{"n_layer": 12, "d_model": 128, "n_head": 2, "n_kv_head": 2, "head_dim": 64, "d_mlp": 512, "vocab_size": 2048, "activation": "relu", "norm": "rmsnorm", "norm_place": "pre", "norm_eps": 1e-06, "positions": "rope", "rope_base": 249000.0, "rope_fraction": 0.75, "qk_norm": false, "attn_scale": 0.125, "bias": "none", "tie_embeddings": false, "parallel_block": false, "extras": ["some layers without positions", "weighted sums over earlier layers", "capped logits"], "init": "normal", "init_std_qkv": 0.0573, "init_std_o": 0.0, "init_std_up": 0.0573, "init_std_down": 0.0, "optimizer": "adamw", "lr": 0.00192, "lr_mult_up": 1.41, "beta1": 0.9, "beta2": 0.99, "lr_head": 0.00738, "grad_clip": 1.0, "warmup_steps": 347, "schedule": "wsd", "decay_fraction": 0.905, "decay_shape": "exp", "final_lr_fraction": 0.0, "batch_tokens": 16384, "seq_len": 1024, "doc_mask": true, "train_tokens": 178900000, "steps": 10920, "dataset": "wikipedia_en"}
Each number is 50 + 15 x the weight over its row's rms, rounded and kept within 0 to 99. Layers, rows and columns count from 0. The size before them is the row's rms in percent of the matrix's.

# layer 4 attention query, 128x128, rms 0.0954, rows 21-127, columns 64-127
117:31 26 46 50 54 59 53 51 46 30 33 49 64 65 72 78 47 31 32 47 75 53 65 57 56 30 41 37 72 50 66 55 52 56 53 52 55 51 59 48 52 52 23 57 58 77 62 63 48 45 48 43 37 82 58 99 23 63 48 84 27 54 32 51
117:55 46 27 42 38 52 60 68 30 21 41 43 38 31 51 71 69 46 29 72 40 42 55 61 41 29 66 76 33 41 40 51 71 26 20 38 48 57 70 69 45 26 45 57 70 58 27 51 27 51 49 74 31 67 16 37 35 25 45 34 58 68 52 72
110:52 47 39 59 48 62 49 74 58 69 60 52 38 70 48 75 54 54 40 71 59 58 65 48 37 69 49 48 49 30 54 31 43 41 51 40 53 50 39 43 41 67 15 61 52 41 52 44 50 75 26 19 51 74 57 63 38 55 66 65 42 04 47 66
224:31 67 31 36 40 54 35 49 72 60 61 75 62 55 47 46 63 39 57 22 66 56 37 63 54 45 34 40 77 37 80 33 11 71 52 30 72 48 59 29 36 66 67 28 30 60 27 28 53 56 39 35 39 66 71 56 57 72 62 60 41 58 71 61
067:47 52 24 17 64 65 60 68 26 43 52 53 23 46 32 44 99 50 61 55 27 45 56 35 59 89 41 39 47 55 52 76 69 68 84 60 58 49 44 45 33 55 44 59 40 26 56 44 67 46 42 31 79 43 50 75 65 59 57 57 49 63 49 36
109:40 65 35 37 43 60 38 45 43 54 61 74 46 62 30 45 57 39 63 34 87 75 32 68 50 56 34 47 63 63 75 40 26 57 37 42 46 49 80 32 31 73 66 22 36 41 44 42 59 47 45 55 39 60 64 68 61 66 68 62 17 53 88 66
101:37 82 49 47 49 37 45 54 54 63 48 72 43 56 29 42 55 51 53 27 77 65 34 58 56 75 37 46 86 55 63 54 21 94 62 47 47 55 77 32 33 80 66 33 42 47 44 59 55 50 51 32 52 68 51 81 73 62 66 57 36 58 68 61
114:65 45 51 53 50 37 51 58 45 39 34 43 49 54 57 56 59 50 41 46 21 49 69 52 48 47 69 57 40 50 61 49 56 31 60 56 45 57 27 62 75 32 36 84 63 46 53 56 33 47 76 80 64 27 26 24 49 26 31 29 74 48 29 42
086:83 47 53 52 59 61 43 68 56 30 38 27 67 70 41 54 47 36 40 65 30 46 59 59 45 60 60 56 42 73 70 61 62 40 37 47 54 30 45 66 72 28 43 63 52 72 52 72 63 58 26 62 46 42 44 28 32 51 15 32 47 35 38 54
097:30 59 67 38 46 14 48 48 43 50 70 60 23 46 55 73 64 64 54 44 43 59 32 42 59 52 39 55 65 58 16 75 74 43 58 57 59 67 86 64 61 59 54 52 57 31 61 53 57 33 50 42 60 29 52 42 37 57 42 70 31 64 60 66
098:55 46 52 57 66 27 72 47 29 44 46 56 35 25 75 67 47 28 67 54 58 49 53 38 30 62 59 39 60 81 45 77 62 52 40 55 78 66 55 22 65 73 68 50 57 56 60 39 43 40 36 48 19 17 26 48 54 37 60 69 42 50 67 31
093:36 53 34 44 35 90 31 31 28 43 50 56 39 45 24 53 24 57 73 52 60 37 36 29 31 37 58 37 53 62 39 34 51 25 30 55 49 67 60 44 38 94 42 58 60 64 22 43 53 74 42 53 31 52 61 41 30 48 59 75 36 57 57 48
093:26 63 57 43 68 63 85 47 72 42 42 55 24 68 46 29 39 56 63 54 60 43 63 52 48 59 47 47 68 59 50 72 59 64 44 32 69 29 48 67 41 45 80 63 61 39 35 40 62 31 59 39 52 41 65 77 37 34 49 65 41 32 49 49
114:38 51 44 34 55 41 54 54 33 59 46 73 64 52 41 35 48 44 44 19 59 55 44 49 40 66 40 57 78 50 53 33 33 65 72 47 38 65 63 29 42 66 71 30 35 33 34 50 52 52 33 20 34 51 57 65 57 50 67 50 35 51 78 50
134:43 45 27 34 44 56 41 53 71 50 62 71 58 75 23 33 63 46 52 30 60 60 35 80 62 50 44 33 68 62 72 60 32 76 82 29 54 45 78 40 33 65 67 20 35 40 37 40 58 45 40 31 43 66 52 61 46 62 48 59 37 46 54 62
085:42 40 47 47 42 66 68 27 38 23 45 36 51 57 67 51 46 37 56 54 65 47 61 38 48 48 81 67 53 50 81 10 58 51 45 45 34 76 49 44 57 39 50 67 23 40 64 78 47 49 70 29 27 70 51 37 37 45 41 34 24 36 45 56
110:63 52 19 48 48 58 58 67 68 39 63 28 76 58 62 42 56 69 76 65 60 33 35 44 43 62 61 64 36 52 25 39 83 54 41 34 42 42 53 62 37 45 56 65 52 54 33 47 55 48 41 35 69 14 36 11 55 34 40 66 43 41 35 23
106:65 62 16 33 51 77 58 58 14 41 53 38 19 64 43 39 56 44 61 80 49 54 53 59 31 48 71 59 33 55 78 49 63 65 61 70 20 79 54 62 22 40 35 60 51 55 33 42 44 42 57 52 58 32 46 60 45 58 43 60 59 54 33 37
159:67 39 73 57 57 29 62 52 39 27 32 38 67 43 79 75 25 61 36 52 37 25 69 34 45 43 69 55 30 62 24 76 66 39 44 41 37 48 43 85 65 41 30 72 78 53 62 48 52 46 58 47 49 28 40 28 59 33 31 55 59 47 44 31
120:58 27 44 61 68 51 40 31 36 25 24 36 31 38 68 71 24 70 43 47 30 39 67 26 65 61 78 65 45 47 49 71 58 23 45 68 19 56 58 53 64 25 36 66 67 47 54 55 61 56 50 46 65 20 32 40 44 22 49 42 49 45 38 62
105:47 55 48 49 75 39 61 39 35 47 44 52 23 45 54 49 71 82 56 61 45 51 70 26 16 37 38 40 45 30 55 41 63 41 73 36 26 40 58 16 59 76 12 61 41 31 57 70 42 42 53 47 42 60 57 57 45 23 77 64 65 55 62 47
106:46 39 60 33 45 45 67 48 79 54 41 35 37 42 67 82 53 45 26 63 43 48 93 20 38 78 49 30 53 64 57 73 58 38 67 63 21 66 63 60 43 43 55 49 49 42 52 54 44 56 45 44 13 19 50 65 43 46 42 60 60 64 65 79
109:37 47 43 53 25 77 46 28 62 51 50 63 80 46 73 46 42 54 67 50 52 48 35 42 49 42 65 25 51 25 59 50 44 35 59 42 52 62 57 48 66 75 52 45 40 45 35 68 59 56 42 67 72 54 61 49 59 69 51 38 28 45 38 49
113:49 62 66 84 89 61 51 35 45 36 24 40 58 25 32 54 44 43 53 58 36 55 59 47 19 61 33 53 51 44 63 55 58 72 46 67 20 72 55 63 41 64 66 43 55 40 50 46 45 64 34 71 52 79 52 47 58 40 33 45 62 61 48 34
111:35 59 14 81 60 46 45 59 55 35 51 68 53 42 57 39 41 67 60 33 56 34 42 62 61 55 43 64 69 46 64 47 20 74 56 74 49 10 62 23 29 28 58 35 50 46 39 43 39 57 51 36 28 68 40 50 29 26 32 34 59 47 46 29
113:65 37 64 50 09 65 52 63 57 31 44 50 68 49 52 66 44 51 49 62 50 31 47 40 40 33 34 40 35 39 36 33 57 29 59 64 67 36 51 58 52 46 39 66 52 55 64 82 35 59 53 30 62 44 57 35 24 44 64 66 64 30 26 50
117:38 72 48 27 48 47 52 55 37 64 66 40 49 59 57 49 61 62 38 61 59 67 57 50 45 52 23 27 53 56 46 58 44 63 42 36 64 26 64 23 24 56 68 43 54 70 58 34 53 59 56 79 44 65 47 44 60 75 43 72 28 46 64 67
106:50 65 58 63 37 51 37 62 55 41 72 62 35 50 51 31 54 50 55 61 38 68 51 67 49 43 63 39 86 69 40 54 36 64 41 58 49 62 38 52 34 63 59 48 45 41 50 32 75 28 42 52 39 23 68 45 48 18 50 53 43 62 57 37
118:70 69 64 52 41 67 39 51 53 51 63 47 19 64 59 55 63 72 53 36 85 42 27 38 30 30 42 37 31 24 65 43 42 51 37 36 65 48 51 70 90 62 55 62 55 77 73 62 48 51 59 25 73 69 46 50 41 49 39 88 48 82 54 53
108:50 48 40 67 41 68 73 39 59 56 49 51 44 17 94 66 42 55 49 41 36 45 58 40 37 57 81 45 85 30 48 34 58 51 66 48 38 71 23 47 56 45 55 55 50 40 49 73 47 45 60 61 51 47 60 26 60 65 33 63 39 52 23 36
107:46 31 45 37 31 42 46 51 72 59 52 59 42 54 31 47 42 70 34 15 65 79 32 68 46 56 55 47 70 24 62 64 57 60 65 43 55 64 30 75 48 23 82 27 32 37 37 69 54 68 27 35 69 55 56 50 67 64 57 73 45 56 68 71
119:57 40 47 39 61 57 85 50 27 45 53 42 53 58 46 47 53 50 42 78 34 39 39 43 66 42 37 58 23 51 23 50 51 39 38 47 42 29 21 71 63 31 31 71 70 50 77 57 29 51 61 46 45 32 47 39 43 31 56 50 74 53 31 56
116:19 68 65 54 31 65 43 48 29 10 46 35 64 54 49 59 55 34 34 27 60 61 56 46 71 53 48 61 66 45 61 70 49 57 45 52 48 40 87 34 47 35 43 22 42 62 41 39 75 49 50 64 48 51 65 41 62 66 49 53 22 28 40 37
103:63 52 39 17 61 28 62 50 27 29 50 43 68 46 58 32 53 26 64 73 60 38 38 36 58 59 35 35 54 65 52 84 51 55 46 55 12 41 85 39 83 57 78 45 40 39 21 89 24 65 34 67 38 52 32 44 44 53 54 30 41 50 58 55
106:55 31 42 26 39 60 49 49 37 56 29 70 77 50 44 35 39 40 65 23 68 42 57 59 76 46 45 50 77 39 70 91 38 59 41 59 19 82 43 49 65 38 59 33 50 53 45 47 48 19 55 65 46 54 54 46 48 53 37 25 44 36 70 44
115:35 25 43 57 70 59 55 28 75 53 49 44 48 43 00 43 53 79 36 49 25 60 28 41 71 45 36 78 63 32 77 29 52 54 52 27 22 48 67 42 56 67 62 44 32 42 53 16 63 54 27 57 50 65 42 26 32 37 49 41 32 45 38 66
109:26 54 59 65 59 46 51 35 46 32 45 71 36 71 43 73 40 44 44 55 22 54 45 57 41 48 55 35 73 36 55 29 50 52 61 69 58 53 72 31 43 74 49 44 52 66 40 30 56 69 18 17 34 25 61 54 34 30 36 15 55 33 61 69
111:63 41 66 52 86 61 70 49 53 47 30 50 64 65 40 62 63 40 33 41 32 37 54 40 41 49 43 51 42 51 62 42 66 39 52 43 49 36 39 63 49 34 61 57 37 21 52 45 62 46 16 71 42 24 46 25 26 48 47 05 54 47 77 48
112:60 60 31 63 50 48 53 64 79 50 44 53 47 37 21 42 31 36 26 24 47 49 29 56 56 61 25 56 62 45 99 67 46 69 54 55 69 45 72 44 54 74 80 43 46 55 46 34 61 50 66 65 22 48 67 45 76 68 83 53 70 66 66 38
108:57 72 55 67 47 43 32 28 38 51 39 53 42 57 79 47 38 39 43 24 49 77 60 71 43 28 71 55 68 44 52 68 59 59 12 38 53 46 81 23 60 43 52 33 21 74 47 58 34 32 53 52 61 51 35 59 68 69 52 62 20 49 77 51
113:59 76 07 48 39 59 59 55 56 72 87 54 71 53 25 54 33 42 56 33 58 58 35 61 76 70 14 51 45 37 60 25 23 74 66 30 70 59 55 38 28 43 51 23 52 65 36 58 46 71 42 26 57 32 41 43 49 46 63 44 40 68 46 34
101:44 68 40 48 46 40 52 41 65 37 48 54 40 51 55 40 80 28 43 55 56 48 18 40 33 48 71 22 31 45 58 51 19 64 65 50 45 60 57 81 56 73 45 59 61 68 50 69 44 49 74 37 45 57 46 70 80 61 64 54 55 19 43 44
113:56 41 37 58 52 65 54 51 73 51 25 38 62 66 76 57 41 71 57 71 40 33 50 45 43 44 66 68 21 47 36 73 68 54 62 75 13 53 52 57 69 30 44 67 44 21 54 41 62 27 71 51 53 34 54 38 55 43 40 50 61 29 17 28
119:62 54 34 44 35 57 51 60 50 41 21 50 44 38 42 49 50 93 41 55 60 57 65 66 57 54 66 41 38 42 50 13 37 61 59 47 35 48 51 50 76 41 81 65 37 41 64 38 69 52 72 50 49 58 20 44 65 51 69 66 47 62 60 60
090:42 57 54 32 74 51 48 47 35 60 79 46 56 19 53 66 31 17 33 55 52 74 34 22 37 58 23 60 56 71 30 71 56 51 57 33 40 46 40 60 21 46 31 37 56 65 20 62 68 48 42 32 75 44 64 58 23 64 55 17 63 46 44 54
085:46 70 28 57 72 55 44 53 66 67 32 50 62 28 61 27 58 30 49 55 43 74 45 58 53 55 71 54 73 63 45 80 76 56 09 35 68 54 55 39 42 30 44 32 45 73 39 18 55 66 69 36 37 45 36 36 56 68 60 51 70 21 56 40
077:78 26 51 34 66 48 72 69 26 50 57 38 43 47 30 39 47 65 31 54 57 44 94 26 60 22 50 55 61 38 22 49 43 44 64 34 47 33 53 64 26 49 72 46 79 46 57 62 49 56 64 47 49 63 36 57 36 59 46 63 39 26 10 72
085:36 41 44 60 83 24 49 49 63 61 76 75 45 49 48 55 51 51 68 55 30 80 21 39 60 88 43 63 57 71 62 71 48 37 32 63 47 52 52 55 60 65 35 49 49 36 69 42 46 46 25 47 36 43 60 56 52 69 30 29 46 39 50 65
106:33 39 62 47 42 49 29 48 59 49 43 47 35 48 45 52 61 66 68 40 56 59 23 47 46 56 67 50 51 66 37 26 75 52 75 55 73 52 28 53 54 57 24 43 60 36 63 83 42 32 39 55 43 54 74 67 47 44 50 35 49 66 52 25
098:50 52 65 67 42 65 24 52 47 55 67 46 58 49 36 52 33 58 49 14 63 70 23 73 57 54 82 47 58 17 44 52 35 46 44 53 47 58 42 43 42 73 56 45 39 49 10 41 32 68 36 51 64 67 65 63 45 30 62 42 52 46 44 56
090:70 47 62 57 51 52 04 46 56 42 59 28 60 68 24 63 70 42 89 33 54 43 35 70 56 50 61 57 64 51 60 38 59 42 42 39 40 30 55 59 10 63 48 57 55 14 82 69 37 77 44 35 67 49 32 26 44 51 42 42 72 49 37 52
125:39 53 31 40 29 07 49 74 55 48 40 62 55 14 51 40 65 65 41 65 39 56 56 30 47 65 50 40 21 84 50 55 48 55 65 49 45 75 35 61 51 51 58 65 53 48 39 30 70 45 61 47 42 35 78 58 61 68 45 52 41 82 47 46
087:54 53 50 50 33 63 48 36 49 44 58 74 35 59 28 28 33 44 49 50 70 65 14 84 52 65 56 41 65 70 76 45 25 45 35 72 60 66 71 42 56 47 52 08 31 67 32 42 59 57 17 53 30 61 65 57 38 54 59 48 51 25 57 61
087:49 65 28 54 41 49 56 62 50 70 58 56 34 54 90 10 53 40 52 48 43 42 53 19 51 63 17 35 48 36 58 67 59 67 68 55 25 58 74 35 46 35 77 38 41 71 48 54 45 43 44 55 27 36 52 50 59 61 55 75 42 48 70 61
084:58 42 49 77 55 60 50 24 43 31 54 52 77 61 36 88 34 76 56 58 58 64 56 73 66 39 73 59 59 50 48 43 59 48 34 46 76 37 46 37 36 68 52 38 53 49 46 49 49 61 31 58 77 70 57 10 46 41 60 53 40 51 41 35
090:57 37 57 59 55 82 88 22 49 74 58 65 53 53 54 29 44 57 44 53 64 46 59 45 36 24 48 73 46 23 52 73 64 58 41 62 58 35 64 43 72 24 35 58 42 64 70 57 32 42 63 50 44 11 47 60 42 55 33 50 58 44 64 59
087:54 39 68 35 34 32 35 40 62 50 34 34 50 32 65 42 43 35 37 54 09 49 61 26 50 35 44 50 41 55 42 61 68 52 42 37 42 37 39 74 57 32 47 79 56 29 61 56 57 56 75 46 80 40 47 60 56 59 38 50 60 56 43 37
079:68 49 81 41 52 29 32 37 42 36 45 45 61 18 40 76 55 54 66 56 64 62 54 31 50 34 38 22 53 66 56 24 51 45 61 38 45 57 29 69 41 39 50 42 41 17 59 26 69 34 45 69 62 52 43 41 27 55 41 40 43 57 48 57
084:55 72 37 47 48 48 54 68 51 68 70 40 26 45 43 36 48 57 44 66 66 31 45 73 52 59 87 80 58 34 29 69 53 72 43 59 45 61 62 38 69 63 59 52 38 50 51 31 15 76 60 37 23 47 44 62 62 33 39 68 58 62 46 72
078:39 65 44 43 43 54 55 40 68 46 25 39 40 74 46 73 51 61 49 62 49 37 41 99 58 24 48 70 47 54 43 56 60 32 52 53 52 22 48 75 45 64 49 53 60 54 38 66 64 33 65 37 51 52 57 28 64 31 43 45 50 52 43 53
081:46 60 67 43 38 39 46 68 44 14 46 37 29 67 52 85 49 62 41 65 45 68 54 56 30 46 60 50 32 34 69 25 47 61 55 43 33 39 39 69 63 39 52 33 62 55 69 40 64 47 18 64 78 58 64 38 37 37 67 43 51 62 75 39
077:51 46 36 48 54 61 70 31 34 48 61 34 24 29 52 18 56 72 46 37 39 37 51 23 47 15 60 89 65 47 33 75 58 44 38 43 46 45 47 37 63 28 54 48 60 58 61 62 54 56 51 37 60 23 34 61 56 41 42 58 35 40 31 51
088:55 39 74 30 56 53 21 61 72 49 39 65 50 68 14 50 73 59 36 37 59 58 44 67 59 61 46 52 42 53 48 53 51 58 42 54 57 54 63 75 60 60 53 36 67 55 43 42 59 37 47 42 63 46 43 36 54 37 58 41 47 45 53 09
088:45 62 54 29 49 42 81 33 59 45 37 48 43 62 54 37 64 53 42 70 58 32 55 49 28 72 39 50 50 30 40 47 57 59 54 42 48 46 49 35 58 49 43 84 51 38 53 63 78 30 51 62 22 30 45 52 52 71 43 58 32 43 60 73
080:48 59 47 32 48 70 43 61 44 37 45 62 45 64 48 50 62 30 61 16 52 52 53 85 34 56 42 45 42 52 63 60 76 60 46 57 57 39 49 40 29 71 50 49 52 65 67 64 69 62 60 40 64 37 50 63 68 34 64 44 62 49 58 08
080:42 37 48 76 53 61 68 30 41 67 55 34 59 43 08 64 20 41 63 49 52 61 48 57 51 21 70 59 48 50 38 50 53 39 33 46 57 29 39 52 45 58 42 42 55 80 41 35 48 42 77 70 76 37 32 44 39 37 47 24 55 45 38 73
086:36 42 59 57 57 34 26 56 56 66 53 36 40 69 39 71 43 37 51 53 62 75 44 61 65 63 23 45 58 77 40 62 37 43 34 89 57 62 78 55 65 52 47 45 55 18 29 53 34 69 43 23 42 81 58 66 51 58 57 54 41 53 40 52
084:54 52 33 48 26 54 63 57 53 39 26 21 56 39 51 41 49 33 17 59 42 42 51 88 46 69 22 54 42 24 60 69 50 59 54 35 27 64 55 33 37 66 62 71 39 76 34 33 58 41 50 37 71 59 47 63 41 35 72 44 54 42 44 50
080:30 56 46 44 45 72 47 52 29 39 51 74 49 54 52 35 56 33 51 38 34 43 53 47 79 45 53 26 49 57 57 24 40 48 36 34 47 64 53 45 68 54 40 43 36 81 43 41 50 59 93 54 51 38 44 42 50 70 64 20 48 11 50 53
089:31 68 57 52 64 00 80 36 52 53 75 48 50 27 68 62 58 44 40 45 45 32 53 17 27 46 23 50 76 35 55 65 54 61 72 59 55 52 37 58 55 51 49 63 56 28 74 45 33 37 17 70 53 45 51 43 41 56 51 18 36 70 47 65
093:64 51 49 38 38 66 37 61 49 26 34 33 43 53 50 68 56 75 34 17 64 55 71 93 71 23 63 34 39 50 49 15 37 54 60 50 29 45 57 56 25 59 41 66 44 63 32 55 66 29 57 70 53 46 47 63 65 47 57 72 49 47 47 50
089:49 48 53 32 48 54 51 43 68 35 61 47 36 21 40 40 65 37 51 42 57 30 28 23 53 38 38 78 51 29 29 85 65 53 53 36 35 36 44 49 19 61 33 46 62 43 68 66 32 44 42 18 60 31 43 45 36 46 39 57 65 45 19 54
078:67 36 38 33 66 83 44 49 35 49 38 60 61 42 78 55 47 68 21 36 28 68 64 66 51 00 43 44 37 73 29 52 25 55 50 53 56 36 60 45 28 49 63 53 40 83 37 61 53 49 47 69 47 54 44 52 56 41 47 35 47 29 51 59
095:32 89 69 37 51 09 39 63 67 81 46 55 51 65 42 45 48 65 61 78 44 54 66 49 54 56 26 51 59 58 58 74 48 82 87 37 37 47 41 65 63 53 48 58 58 24 57 39 65 54 31 28 53 48 60 63 64 67 70 55 45 68 38 36
094:54 41 29 38 45 27 61 78 45 54 51 52 43 25 44 66 63 40 31 74 50 67 64 45 37 56 53 35 41 74 51 50 30 39 57 51 33 68 41 51 59 45 80 43 42 66 47 19 68 37 59 72 56 47 63 59 78 59 48 58 33 77 58 38
077:67 39 37 53 84 72 77 44 21 39 53 31 29 38 69 47 39 58 37 45 31 29 45 35 41 23 42 27 41 32 21 42 40 51 44 42 39 56 33 55 57 21 71 54 48 75 69 53 54 34 71 52 51 54 28 55 55 50 35 50 60 19 80 67
103:33 37 44 46 45 37 69 52 39 74 48 59 73 33 56 36 39 49 38 60 31 37 75 28 37 37 67 44 29 88 60 37 56 47 49 51 66 55 43 33 70 52 62 35 39 95 32 39 30 53 33 64 50 41 71 56 41 54 49 36 45 55 50 63
119:54 55 56 48 55 52 70 50 47 40 32 33 51 60 50 60 39 53 34 51 45 27 59 30 44 26 60 82 37 24 41 31 62 27 48 25 48 36 50 48 51 35 32 77 70 46 72 64 35 51 56 42 63 53 30 17 28 36 35 34 72 54 48 40
140:23 44 37 36 29 29 37 61 59 71 55 72 28 31 44 47 53 49 37 62 48 60 56 51 63 54 45 37 37 79 51 61 52 54 49 54 59 59 63 35 54 56 68 50 33 72 24 38 69 70 46 56 39 35 69 74 62 63 56 68 25 73 61 48
119:51 56 68 35 45 47 73 45 46 29 21 22 66 57 46 62 51 52 38 47 35 40 62 44 36 40 61 65 44 50 29 45 65 38 43 25 74 48 38 63 33 44 27 64 83 51 73 67 39 64 66 38 62 26 58 40 32 24 44 50 72 48 34 29
084:42 38 60 58 64 53 72 47 48 81 63 57 40 17 29 48 58 70 51 68 53 47 47 27 53 40 44 41 32 58 45 41 55 62 49 70 59 51 79 44 47 24 47 55 38 76 64 42 37 57 82 65 49 34 40 55 45 51 32 51 52 35 62 60
074:59 62 38 28 46 42 65 22 38 46 60 71 41 50 66 73 39 53 50 61 61 47 52 78 32 23 73 53 56 42 36 62 59 50 33 47 28 53 49 36 76 61 45 42 45 60 62 56 53 45 44 52 39 28 46 19 52 45 55 73 57 95 76 71
089:47 55 38 35 49 29 59 75 54 36 14 35 59 31 52 62 68 49 37 48 58 44 77 29 36 57 41 29 43 63 31 53 57 41 76 44 40 54 34 29 69 67 52 58 64 30 47 45 76 73 58 59 37 58 34 54 63 52 39 38 37 66 35 36
086:71 23 46 80 53 71 37 53 51 21 85 72 38 70 36 52 42 43 78 60 60 65 29 67 65 36 58 33 64 69 86 31 52 35 32 49 72 54 41 30 41 63 38 43 43 56 61 53 33 72 46 64 53 98 63 46 49 61 60 47 53 49 33 68
093:55 33 38 52 51 77 29 61 55 47 59 56 69 85 37 94 41 73 55 36 70 79 35 62 93 60 44 44 34 56 76 52 68 60 58 69 47 35 53 36 38 71 50 34 43 45 72 63 46 51 21 55 37 52 49 56 68 43 62 42 51 44 45 54
087:46 43 49 70 45 70 12 49 54 42 54 57 79 76 31 81 27 57 44 63 40 62 54 68 68 52 78 47 46 78 63 39 49 42 40 34 68 43 61 43 30 65 53 56 61 61 50 47 31 64 32 60 57 52 44 45 57 42 44 47 39 63 46 54
077:58 22 49 43 49 35 48 50 54 43 63 62 32 42 57 29 66 51 24 49 66 23 53 36 24 41 41 62 84 46 13 51 55 34 32 42 60 68 45 36 56 56 39 71 29 64 48 65 30 58 57 31 56 59 52 63 48 63 63 51 47 52 48 49
083:47 67 44 49 58 49 33 51 58 29 00 19 52 24 39 42 55 66 43 13 16 51 52 36 31 54 30 40 27 94 44 57 60 49 46 33 64 47 33 51 34 37 50 55 52 56 48 53 65 58 82 49 66 39 47 66 46 65 60 64 33 48 68 42
084:36 47 62 64 61 78 13 30 57 44 62 58 96 72 35 77 51 63 62 49 46 81 18 53 82 29 37 37 55 75 68 46 52 62 37 44 57 38 45 66 24 53 36 35 65 49 70 39 38 35 48 70 60 73 49 35 55 32 45 47 45 52 46 38
071:50 68 51 47 50 78 44 26 46 71 40 61 31 28 47 26 55 50 58 66 66 29 54 79 19 39 27 62 52 44 42 69 63 58 42 60 46 26 63 31 59 65 43 83 36 63 62 80 56 40 72 37 47 59 64 57 46 56 64 48 52 61 58 80
086:49 55 71 10 55 40 47 72 66 37 12 36 43 40 48 61 71 61 24 47 40 57 67 57 40 50 40 64 42 70 49 29 46 45 64 79 43 53 28 70 56 51 65 49 58 36 63 63 70 60 55 68 77 44 37 63 69 46 53 35 58 59 42 07
084:36 56 36 64 59 22 17 80 49 35 27 48 53 48 37 77 62 49 45 47 35 62 77 65 51 49 61 38 62 64 55 41 36 31 87 42 50 62 37 58 67 54 72 38 59 20 31 56 65 59 40 27 53 73 57 52 38 46 43 51 56 58 45 35
083:53 64 49 30 48 40 82 48 42 26 17 45 33 26 48 40 80 63 31 55 28 46 53 53 22 51 47 57 36 43 39 54 55 53 47 24 37 66 62 41 55 27 44 67 47 61 69 72 72 40 48 33 21 38 43 47 64 58 49 50 34 60 56 47
084:48 79 57 31 33 25 11 68 53 47 31 50 42 32 64 58 70 40 29 42 67 52 44 68 50 63 45 47 51 47 40 44 40 67 83 73 42 35 28 73 55 56 58 50 58 36 13 42 54 29 39 47 59 51 54 62 50 58 64 42 58 57 45 28
076:62 41 67 44 62 59 60 48 38 46 33 65 44 81 34 65 35 57 46 44 56 42 35 38 60 78 24 32 49 49 56 55 39 35 43 54 87 32 45 27 57 40 44 29 55 76 56 59 28 53 38 10 26 71 58 50 22 51 56 52 59 45 51 32
088:54 60 28 31 53 42 73 39 35 33 71 48 63 36 58 30 41 37 29 25 51 47 52 70 40 29 68 63 38 25 26 53 64 52 39 29 35 45 27 55 71 68 40 35 42 55 59 45 43 42 44 47 46 26 55 17 43 57 63 38 53 34 53 62
080:60 37 56 53 48 67 54 35 43 51 47 68 66 49 38 63 58 64 64 45 33 69 60 29 63 91 63 33 51 58 64 47 25 36 39 43 58 47 70 40 60 59 42 37 47 54 52 36 40 73 29 30 56 92 40 59 63 42 57 37 46 24 28 52
083:59 51 26 46 52 57 30 66 38 54 47 32 68 24 28 44 41 49 61 51 44 49 56 37 46 58 55 52 49 25 44 18 23 36 69 46 32 78 28 72 57 50 52 43 57 43 44 18 82 22 25 64 48 33 45 34 33 31 32 60 56 62 48 61
086:45 69 55 47 67 71 78 71 51 57 57 65 81 58 36 62 60 39 21 16 60 24 18 62 58 62 51 61 41 45 59 74 59 68 47 71 47 57 65 25 47 66 62 09 43 77 27 45 28 41 46 31 47 66 51 58 57 51 48 55 61 74 61 57
076:49 42 61 57 46 37 80 42 55 57 65 45 46 40 19 49 62 39 66 47 40 49 51 43 67 64 60 58 47 63 51 30 53 42 62 34 41 52 43 64 34 39 48 51 53 30 19 55 33 41 33 35 78 49 47 64 68 34 31 49 43 29 44 12
090:58 29 70 73 50 67 64 15 45 61 79 57 52 80 55 42 41 50 78 62 68 45 40 21 33 48 31 34 40 40 71 35 41 64 32 60 40 49 53 53 49 53 59 37 31 62 58 29 39 20 26 64 35 52 66 36 37 64 52 32 50 67 52 68
076:48 40 36 52 52 72 69 28 47 44 30 29 61 68 32 77 39 43 57 52 54 48 47 74 51 32 33 62 57 14 56 50 53 47 36 45 20 28 54 47 36 77 17 49 35 52 56 65 48 62 44 56 63 39 56 40 39 37 52 53 74 49 55 45
079:60 46 52 58 69 54 82 44 38 54 77 40 54 61 56 23 60 71 34 33 78 74 46 55 69 50 55 77 39 28 53 44 40 46 52 57 43 30 45 43 55 54 51 32 45 64 51 31 42 11 52 71 54 27 67 04 49 42 49 57 67 38 67 55
081:58 53 49 53 69 40 09 48 65 43 49 71 51 77 43 51 57 45 67 39 53 54 25 69 72 80 67 56 66 54 57 72 45 48 56 50 51 48 49 53 64 78 24 50 44 55 18 21 51 65 34 44 57 84 64 42 60 45 63 47 69 28 42 41
078:50 68 36 32 46 49 36 54 59 73 42 50 41 27 38 54 54 55 21 56 30 42 50 46 23 83 64 76 30 62 64 82 68 54 34 64 48 45 47 39 71 38 48 47 52 42 43 57 77 75 65 23 47 54 50 64 32 55 40 48 44 54 42 91
084:43 47 51 76 55 47 50 55 45 79 55 55 29 66 58 52 49 48 54 72 50 70 63 32 71 36 61 64 41 41 40 51 46 56 65 31 46 42 57 35 80 55 39 60 32 63 58 71 11 70 41 24 50 47 61 33 81 41 43 54 33 53 40 25
080:43 48 57 59 60 38 37 25 20 84 41 33 58 57 40 35 28 46 70 47 50 62 40 63 35 19 51 69 58 18 18 36 54 30 33 07 48 34 33 45 43 51 46 43 45 66 42 38 82 45 42 54 76 34 48 39 53 36 59 47 42 49 56 48